Weights of a small GPT-style language model, trained from scratch on English Wikipedia.
Size: MLP 320 SwiGLU, 2.12M parameters.
Each number is 500 + 50 x the weight over its row's rms, rounded and kept within 0 to 999. Layers, rows and columns count from 0. Numbers have three digits each. The size before them is the row's rms in percent of the matrix's.

# layer 6 MLP down, 128x320, rms 0.11, rows 0-80, columns 80-159
100:587578478505480511544622554439414517418581512577498459535493501577470522524603512513499594497523597395505423428494481549548581530504500458431547514523507601489623581495595496465442433474537434452570535565539502475422532456474534491453495507
093:586481513447503445409507514527424565512533421542503457488459487477460475576510479546498492487541543467464549549437459506459555527562491520496517528474572505538494531543522464550501580644464521463518433492517487399493417430464516480560591521
105:500517497414499552494517559576486499500506431493477557578531449509598512443517575578534503454519508542486511496557502529500528599539380447550562566576520536602505499421515544495414488487405510495498519600472547539482445475502514495532505568
098:483491475597438522545552518496565516571589542563516504513526518581452447484549492379527436541532580485497477506491502473458466454512457410540516427439575503434488492457474480482419520520532494411469466551474544510529514492493530572423555429
102:475528504438535466539419440439468440570526488586483485453510557481625499480435500564437512647504457540416544507435512442491500551439564474615464529483478503472491539423503533504508516533490469473527611531481402531414489557529505454599445554
114:504513502519458416543499585433588431404519510563515477529581523489534514472517476453557562499542502482557424383426422513598487469483570543417501578485458503513492509478458530511519498508557493505508589577510497503498414527478496503510505548
091:577531529516490512469498507425524436506485561551449479528575490498566492536388408453457424525497470539573581475512451478555459551534408618454522551507501529475444498447475491412548501498466399553502501595564512418433491413513360525465613484
094:548546481497528521525501528412469525549540454622483493471520570534489501528515471543465523493409468474408452517545572596436469438453548419490483546492543543442473433472573460508573503466557432526472492580455501547451432556486481503527454485
108:603509489518508618479487565420488474515512584523583472398541565451403602499443454516540458540559579544483551554477412543447405511462534493466531487517414503499495477500524446491402583498465493549544502544436518490459468470595588481499498414
102:591463487525416528502468465544545497506519443484399526391587490462508430489466457491601531454499494520563527363463457425491541379522506489482573449509425437624539503497684478530587496511486514498466465484526440548472443520415498479399424531
085:435482552516468597506574494507544472476503484407556469486500497440512583488417523562485531470526507526502516537516440477610399486433570499504465447564518412561480601506464437452515513530485620517411490560499434468436456461476493423476443489
097:399464535496574501567498480525450489398501473476618404492488418417502443552430443518492503506519553519483471454554497481460539496516450511609447516478492477460464517512420466509510562571515500576506388504582417468508552471518440489483394521
104:516465563583526545510570456489487561479451469544525480432631511411524459556571480417473531498447441463534561476613573504576540443358554507408584472519478494500585523551525452610589510521422489471503488493453514489442481521422522537500490556
089:510497492520494497478447550564553527519488444524446512433436589519556410540438485562530318458414511462508518431523434496447512517491555514411568449598582531541536492499538583441485501541498407539475543595451502569536535437432471517530532525
100:504516540478406448480491483559566518428588491572578522484529503523527614410582458533514490512552499412510488484493544506634513453503526505464516476502484569513489403451477546575532462459505545471514521400513457482472551498540556538488419482
104:565452516533572592476494448675564507460466523508548508550653490501479490586527464455448503504523464489459516487486572451454496580400575449358510512476486595520539491576551461506565495483474506591565518503507509494539447458484476459527382503
094:469497552537487496523456494543515515437385570517615482567533534403513519535557492495499520517514584478549443473507502423551491479455503556462553501458457470514488568555539446482397544521506508579512552524504529407443391503470410496558456531
099:566485517469507482520494425496430511518524467545428419549426431455444525500431590482590604603504552492529522482462485520495450552541530415473465496473501430500479567471479532416553509540517555513493533483576463459557578477492551626487572552
089:472457434508442573411432485503447530533474498480530446497409481503508436475438514472570582466604455581500474449460538595513385454515525493583424510473512507513519457509434452471531506502527501422464398453551519524535446530532485468509404490
090:530517423468465595532518572532496511671507465555503538499507454571498495570466468470617457598480519520440500489475402512508506510425482463444512541409591572463492461586467557478403605490513508488604519561587501543580507559502460522513538593
109:575552550574473530474494496480621471548589495476508483434599515489463446529548493499431473500480499419465434461501546415350525409455583490504508454524482491530440426476569425496425512436530413534515472455446470492475514462444500475369438479
101:435361535559550570418475510470486451553482569406493529485432477438436485550521461580473456521551469499532462572473512434481506526435496491438514475480462557501444597551459518406505598590561516521495482491463428418516425487557404561583501524
090:546516536524521483493530474491478466507607527508550451413418484545563462461423450564467532477484468550477456497519566499449509513457505503449484416522579571595533438537458543541510518560544482438509530417486478410385499529524480529514553509
098:465535466484458615513545624542544505484510513412546472541483567578534565471506544542546516455418527548535505526436609554513481523571514478459500522510436554480506439541486422522543513506502428539511544498478537540497612462408474515467455573
085:544560518544539499509525562426463450448528524517523476567492534487531577409526481410408583477418531530521520511459456495581514507514517551529503475462471460475505475440461428549536477461496533555508466469482461439512581485549550507672551496
101:490400514531533504421515512511457497477495584474550487502520401478471485528486487486583526478461496536491517438532489445429463494445513634493435447526484519486629496415540427525505523521400430533497542546435481560395515482603531524537475448
098:486492556494504546481465500497571621537458584536487630514516498410495563512623547539494531521502544476491445478499564507567557485448481439435569480476412480508534515435572468435477542512537524488538476503497511546529424417463514495473463556
090:459480481480417432413562566491549509558469487476482458570411664448612484492544534583459515421523513550526449567522501508563539535526409450574516496453514485556500460603452457435468534571530435528489524449403511459462502467413577510604591605
101:504441486470567506469539414481443557417504472459519510510452579496417537504499473528566532532473577429461526516489491499595547551459587483417582535527459511525573558442500539559609554515496514506486573548572435512542437522494490540476409555
098:558414473491618459541514496528457430572505502516553434527492483453508582545504513459526477453464550544515540498555458528534431597482503473472539506530551502393502565498467403496473590574568418547454581512477637578466496425616432547519479515
093:525489548578620577469527500531564516575394540436560522526555456402487454585443502401546528584473435472574613574604506430506521536479546538481473507486519568519563576440445484518586477500487565523465448553461494420470469445548531437584550510
097:553521543620533562520456489538521544480431500535476492493453453530497425468462499458520505514584471466484349472518507434502497498505565530490526448513491497476564533554494547430460476548525545498519509456494537545450479536500482547442536478
080:428446484517499454428478490470587503501468455460421525497476509468463433513462503558476464482538475611482526518522477523562465495444553429493459492421429459571506571543483537442543504567566539454521483500606449500555595437491625551584474429
096:467464502504543401557430538583532423518535527564482545499443496489576493514471503540521463400348483436637485505545546512522463483581450538443435489428461478505471538497507516500433564490492454537421551522458565484568578517512497481509436517
108:500468482544516516474518567457441485550463511502632501474498420520541511559450428471556477493517383463541514439589509500517523588571475481461631424508565494510471536420428527539448512547553514458505546487450461471476545496506540514556484496
091:505465546484510565451517525510497434478363458496536494504489555477521499402494526509491552495479474598548518506486505458579470499507509467562372548423514575491551419447546541529484486598543503392462529441521510509535525510545514487542444551
094:543519462446489509503532483500512480499486482580594599528475469499522528512528473499482450486551443509417499455414533520517455570549445535554504567520490593527447467535535466542497521625545562484512489556492534439466493515516495593410532517
087:415567502430391426570438531507496502510566559522586425482448573478422471501475513431494497445482449532446479576441520502439482501490418446501476581613529534600462486546609408432556432502512443503395524535470545595475515596470480662529540480
104:486420493482520473478534431466493434554532537519406487529556400528593547440485494520518480505507480611516486470511546498518433549496494478594402498468555455426496474476590511473494540527533567591470521450500436483562431408524501501551419523
102:467547512451560517455483456483532459490365481523483494519472482448513382470433481466501575456405543455556544521564514497510490415540491510571479508603438508440440493456501422449558501481487584489477406512594450491550526498548547527570409449
094:407534487450451557641452520451514599481523486458488404479463474523478388548569488543538570552525625532541577545562487409442514459416493478514453572479476480438503461409536497364490493507400559500522470531533512492521592521454484504540462477
091:453471524540481381427459409471478498519458521542539485551420568449466513543490438576522468501484511469403470465482550453565480402535541527552449493502471475435577460470541498501451494605434524365552466409487616516437535552497482527440435498
089:443601478533528459570594512510544429462427603553555424402535466541463506529452450491571420475404462524488394475469491565494560449455512563473499538401566501467489552499568459561498566456545516482566559440558458490491659543496522503442484504
094:542476635475470517509493503527474496486579438456488474504560482357524457452499443467356428485592563462428386529552428508503516441440527471519461508482438513479545554522443462444524495502444620571514500528489457451444487508549514464548575377
092:515434509479435513476440576404421488557495536466431541592478585480449415559507495471412487552468591505526440582470460462418466476571499487508494560485519463406471509483414518453537476522556408441488441561487560414525453484534576485528500512
095:503472544529508465517530506514367405517547392435581549484439556544546471478558507471505426475491546463453540536544551485468494502395537495475525494465568537489549496518549537540513479500533480489482448510456610477526541510497485513464550444
091:483402459469508533481494617478513540495563592487514541527534597559567540452520523479462465532531504502545476567514518538472509574461407438492510647468503470498528448423634463498435535539505430538495602560536470464498430384481523527584605536
097:457457454562602530506494431588479560464480526517446547489425489438493614609500411553442596563469485467507479542514480477533363643502562440508452504526455454567459481632453562472514465603460581480571529504486478471530447437522513451534447513
093:469477472451475514547484473507459502522582572523474474512440553584586512583474618489449502473523462563553492534501476517560388593504488416467464529470554488464484412574476533563472512543514444459506513447451466495573514515371485557461467568
098:504502571473393573451535532546499562619505452462457591511490591476510496523410501509550443427530472489536573562504514527492523517519563481467515547515442453467460474476470426534549517515430527496506529538562475418598508465479465556596523526
107:482502539517415416581427516480509573516421528484515456551526426515517484427488492513568488473477512444541445485508504540472455494520480580572514518481495563469456459422488459522436572532425549498513598591561563559428471497482495427441520477
112:512506561439460464432466495508486411520449435475464371497450388486377536425596466455529506495536597489485410456557514471547598481465509564520480482420474535495558620489477514470473576426498472464530511425517463508593544483486517440486587461
085:514497457484493500558463433503472466490555395506517415438556448515547482440545555502473495487587480541452512442491482523554617463461540558518554598507486546443524517522557519586512584494488493559554492513539456454525394577446482468490452530
097:570491444569542521434523513538544512465492479476431550540554574426440507472522544498533472558430519492432419453525555516497535557479419413500553440529532580459551483506526543638492464472552448465536543473520553519603433417504586589507478492
104:501475500511520466573549483447468479469413531448485442461516511514545570419470451525530547415460517452448502462449321538514529482419524489610455534580520538418548464461505497541418534525537492538505505485462551486464553567503544458469494486
089:448481474524515531508482466630545463500553595496467440538516474521595555552495575574377483489464424474599393486482504555477495432615436491515487450504492390462472590537577556494508453532454548524382616456587461444511565543492554514541477554
094:461510457477434428549527606520454479508613615506610394473489474525430493495447558538511582574456589501512489474520454429429466489483499572475443485425511465461498460437578379491478544521486513465497502556555572504551621476509550523457523466
094:497460408499546421405540496410449455440541474451504413555424498539474489529575494552521527484533505526447545410454503483488539451520483529503464474529504455457436560567509614445492490494516596506481468469591490531537499524509567420480492463
097:442527561494498569526518459496653473531466539479531518450474384475461497575511521481514630495488451626494496498494562432540475424591517504513448500480467489505498500500524459591500490546503457508503470542526484449429510502502547385482512519
096:451572583481514558513601448565526474467455539519501530568588530562456498515408514411516549519492513464492516517407541500470497497515456515565510360481518526500496537455503452513528508380557518495469504488495453509572563406570521487501506444
105:425514484449528472405507534474571547512490440556500481573480492554422532532463584494548529537504465515446504510524516548516553480513421592474480495480507517491410444546520464542485520524477525498445531443515504434543445483449397428563408515
097:442488439550469478565472428500491498451503501529576502459527454502450411588465543586488469479453450462518418568432448605424545461570458489470521536519465508594542517560518520432443514573549477476455578532452470478473539532442478522458431499
089:536604552537436538458557556426438504536505441534506395457451461511510567432517468584516526516481487556549463474498530497591498635449428447542581525575622531594496587478493480447407518465492411456466550484471553356464564570504535544413422491
097:441397554548531509492542496485531523526425450588511497542568519463476446502542435445401505499414413500534571515498551465513415507473469466564458456559530465420491485525509537455486421462450487536416494420540526447548493477514515429505396595
108:475616537548451467529572531433483535513474480519501533507561493553444505611564486555469448527504523464522475483430564506491390490495563487527536439502570446436429552496523532409478487454562488399517419497503476411449460530454499515412424576
095:477525618526487584518542525448512483525484582415569527482513506490446515432481522574552544503550540613424459585517555490548505431447534447466545485494524458504503587504542458615555577490563469561534471538504412442458464446541588395454457430
087:582479587510485555468495566505587539502467485562574563462489503511488446472498443528493448543490396556491606494539582476484498455615495537537538537486476436419437514455450438489554438509456430474489492405410648521420562473477552465487486489
111:542512522542500481489560600510563505503498574590433423442424596610540563431511492574516564463463547490463539492490508516501454514514558485438430500441514504518495511504531444496469502554465418562461532626510460452497587528506617533504495532
095:502553438553469507530635509383511468480460430493577554452535499461444543507587421474382541529409579543484509492477488472589443487539509452525559516505469480541500483545475485421518543538448484467593416509526526450507419497454546483486478477
099:446500484543566636416462536461549512526449534430502553494553514478490456485601505541498514544461542420503477505414505510457486508446457500496464569506547494458547508525615467495431547389483559524588497563426480484495521533386580541505471483
104:463512555572615478518533486568439509507547570511514428583510427474594476652555492458447487467625418423565494483465516563518527458602503509500502514430486430488424549531435543491474470489481595516442542512452478465513466599441493510525519484
103:487504398488508486618532552485523480469525544482407498514475431620513579497602527529460502528440499578421483588499528558444426540534474359494520591526537447463495371554514538413417509486612581462547502510542511495496497468542457579500549476
110:565487500492543492579487476558445525552507520494512532404496491520529483510473469507502470493599435478543599444519570511557592471468576478471517440477539557482585568524537582534461439472431464568528540487443553577510475556440488473420460522
091:594543565475443457567561446604501465455435533481483426532458471423497530498424473460529523465455532480486570563528486391520536568423557463465491489479488515493596513520490472486515469540495492458499516477438622515573421495450512456586533524
106:546527467441432595508424467493454487496455511552482559495442482504561453524525434461485595487530530453505504515602497454546556395542439480495513536524504412479494480529565473564475514476555509510440537483476567480508478523499421511492518605
110:536479507483489487522465536434479519528574519586569410571463524430548506521464416561407518521471452469501472524438527496462360554528435449541510562482474528603457419488472557451457518583458468508548501604502542470414404570435498541590487456
112:485457545538508495605526470464494503522499469496509520507462511485522504488464449574537507566566521527526547532518557508426477529498544470529553472484491515441461595438573428486494491585460500515502523519552552535520459453451540533482479411
099:486487609460522568547549483600461495471590511455529514395548583420489507449455502499577540546421497437553456613629478459473478480510538495560529462504480428519473461453507463587525520489448466522548476441424559531565531466472535401478505431
086:548469503516487486504479420530564547516470535500491483415473440425436506562520553472522528542603487465512505501558462494540486431596457517445529454465539466438485520463391512559525509564432575444477547353577528509427522536520529517434566447
093:420557484496459520538503510490504483464528569552599438527450530525536485464538540521469485449456534461466510531436532539534471412458510466498466462530515505492550575505562476542496504493465424525429575514412541485420447511497497493487414510
104:486507491463507477499456529448398499513535577564410452535536512611550468437598595533463551510511554502477530368515500487544545524498523484502478470540481362523455515405510583461504437470421419481480557484465487524574575524537475440399473535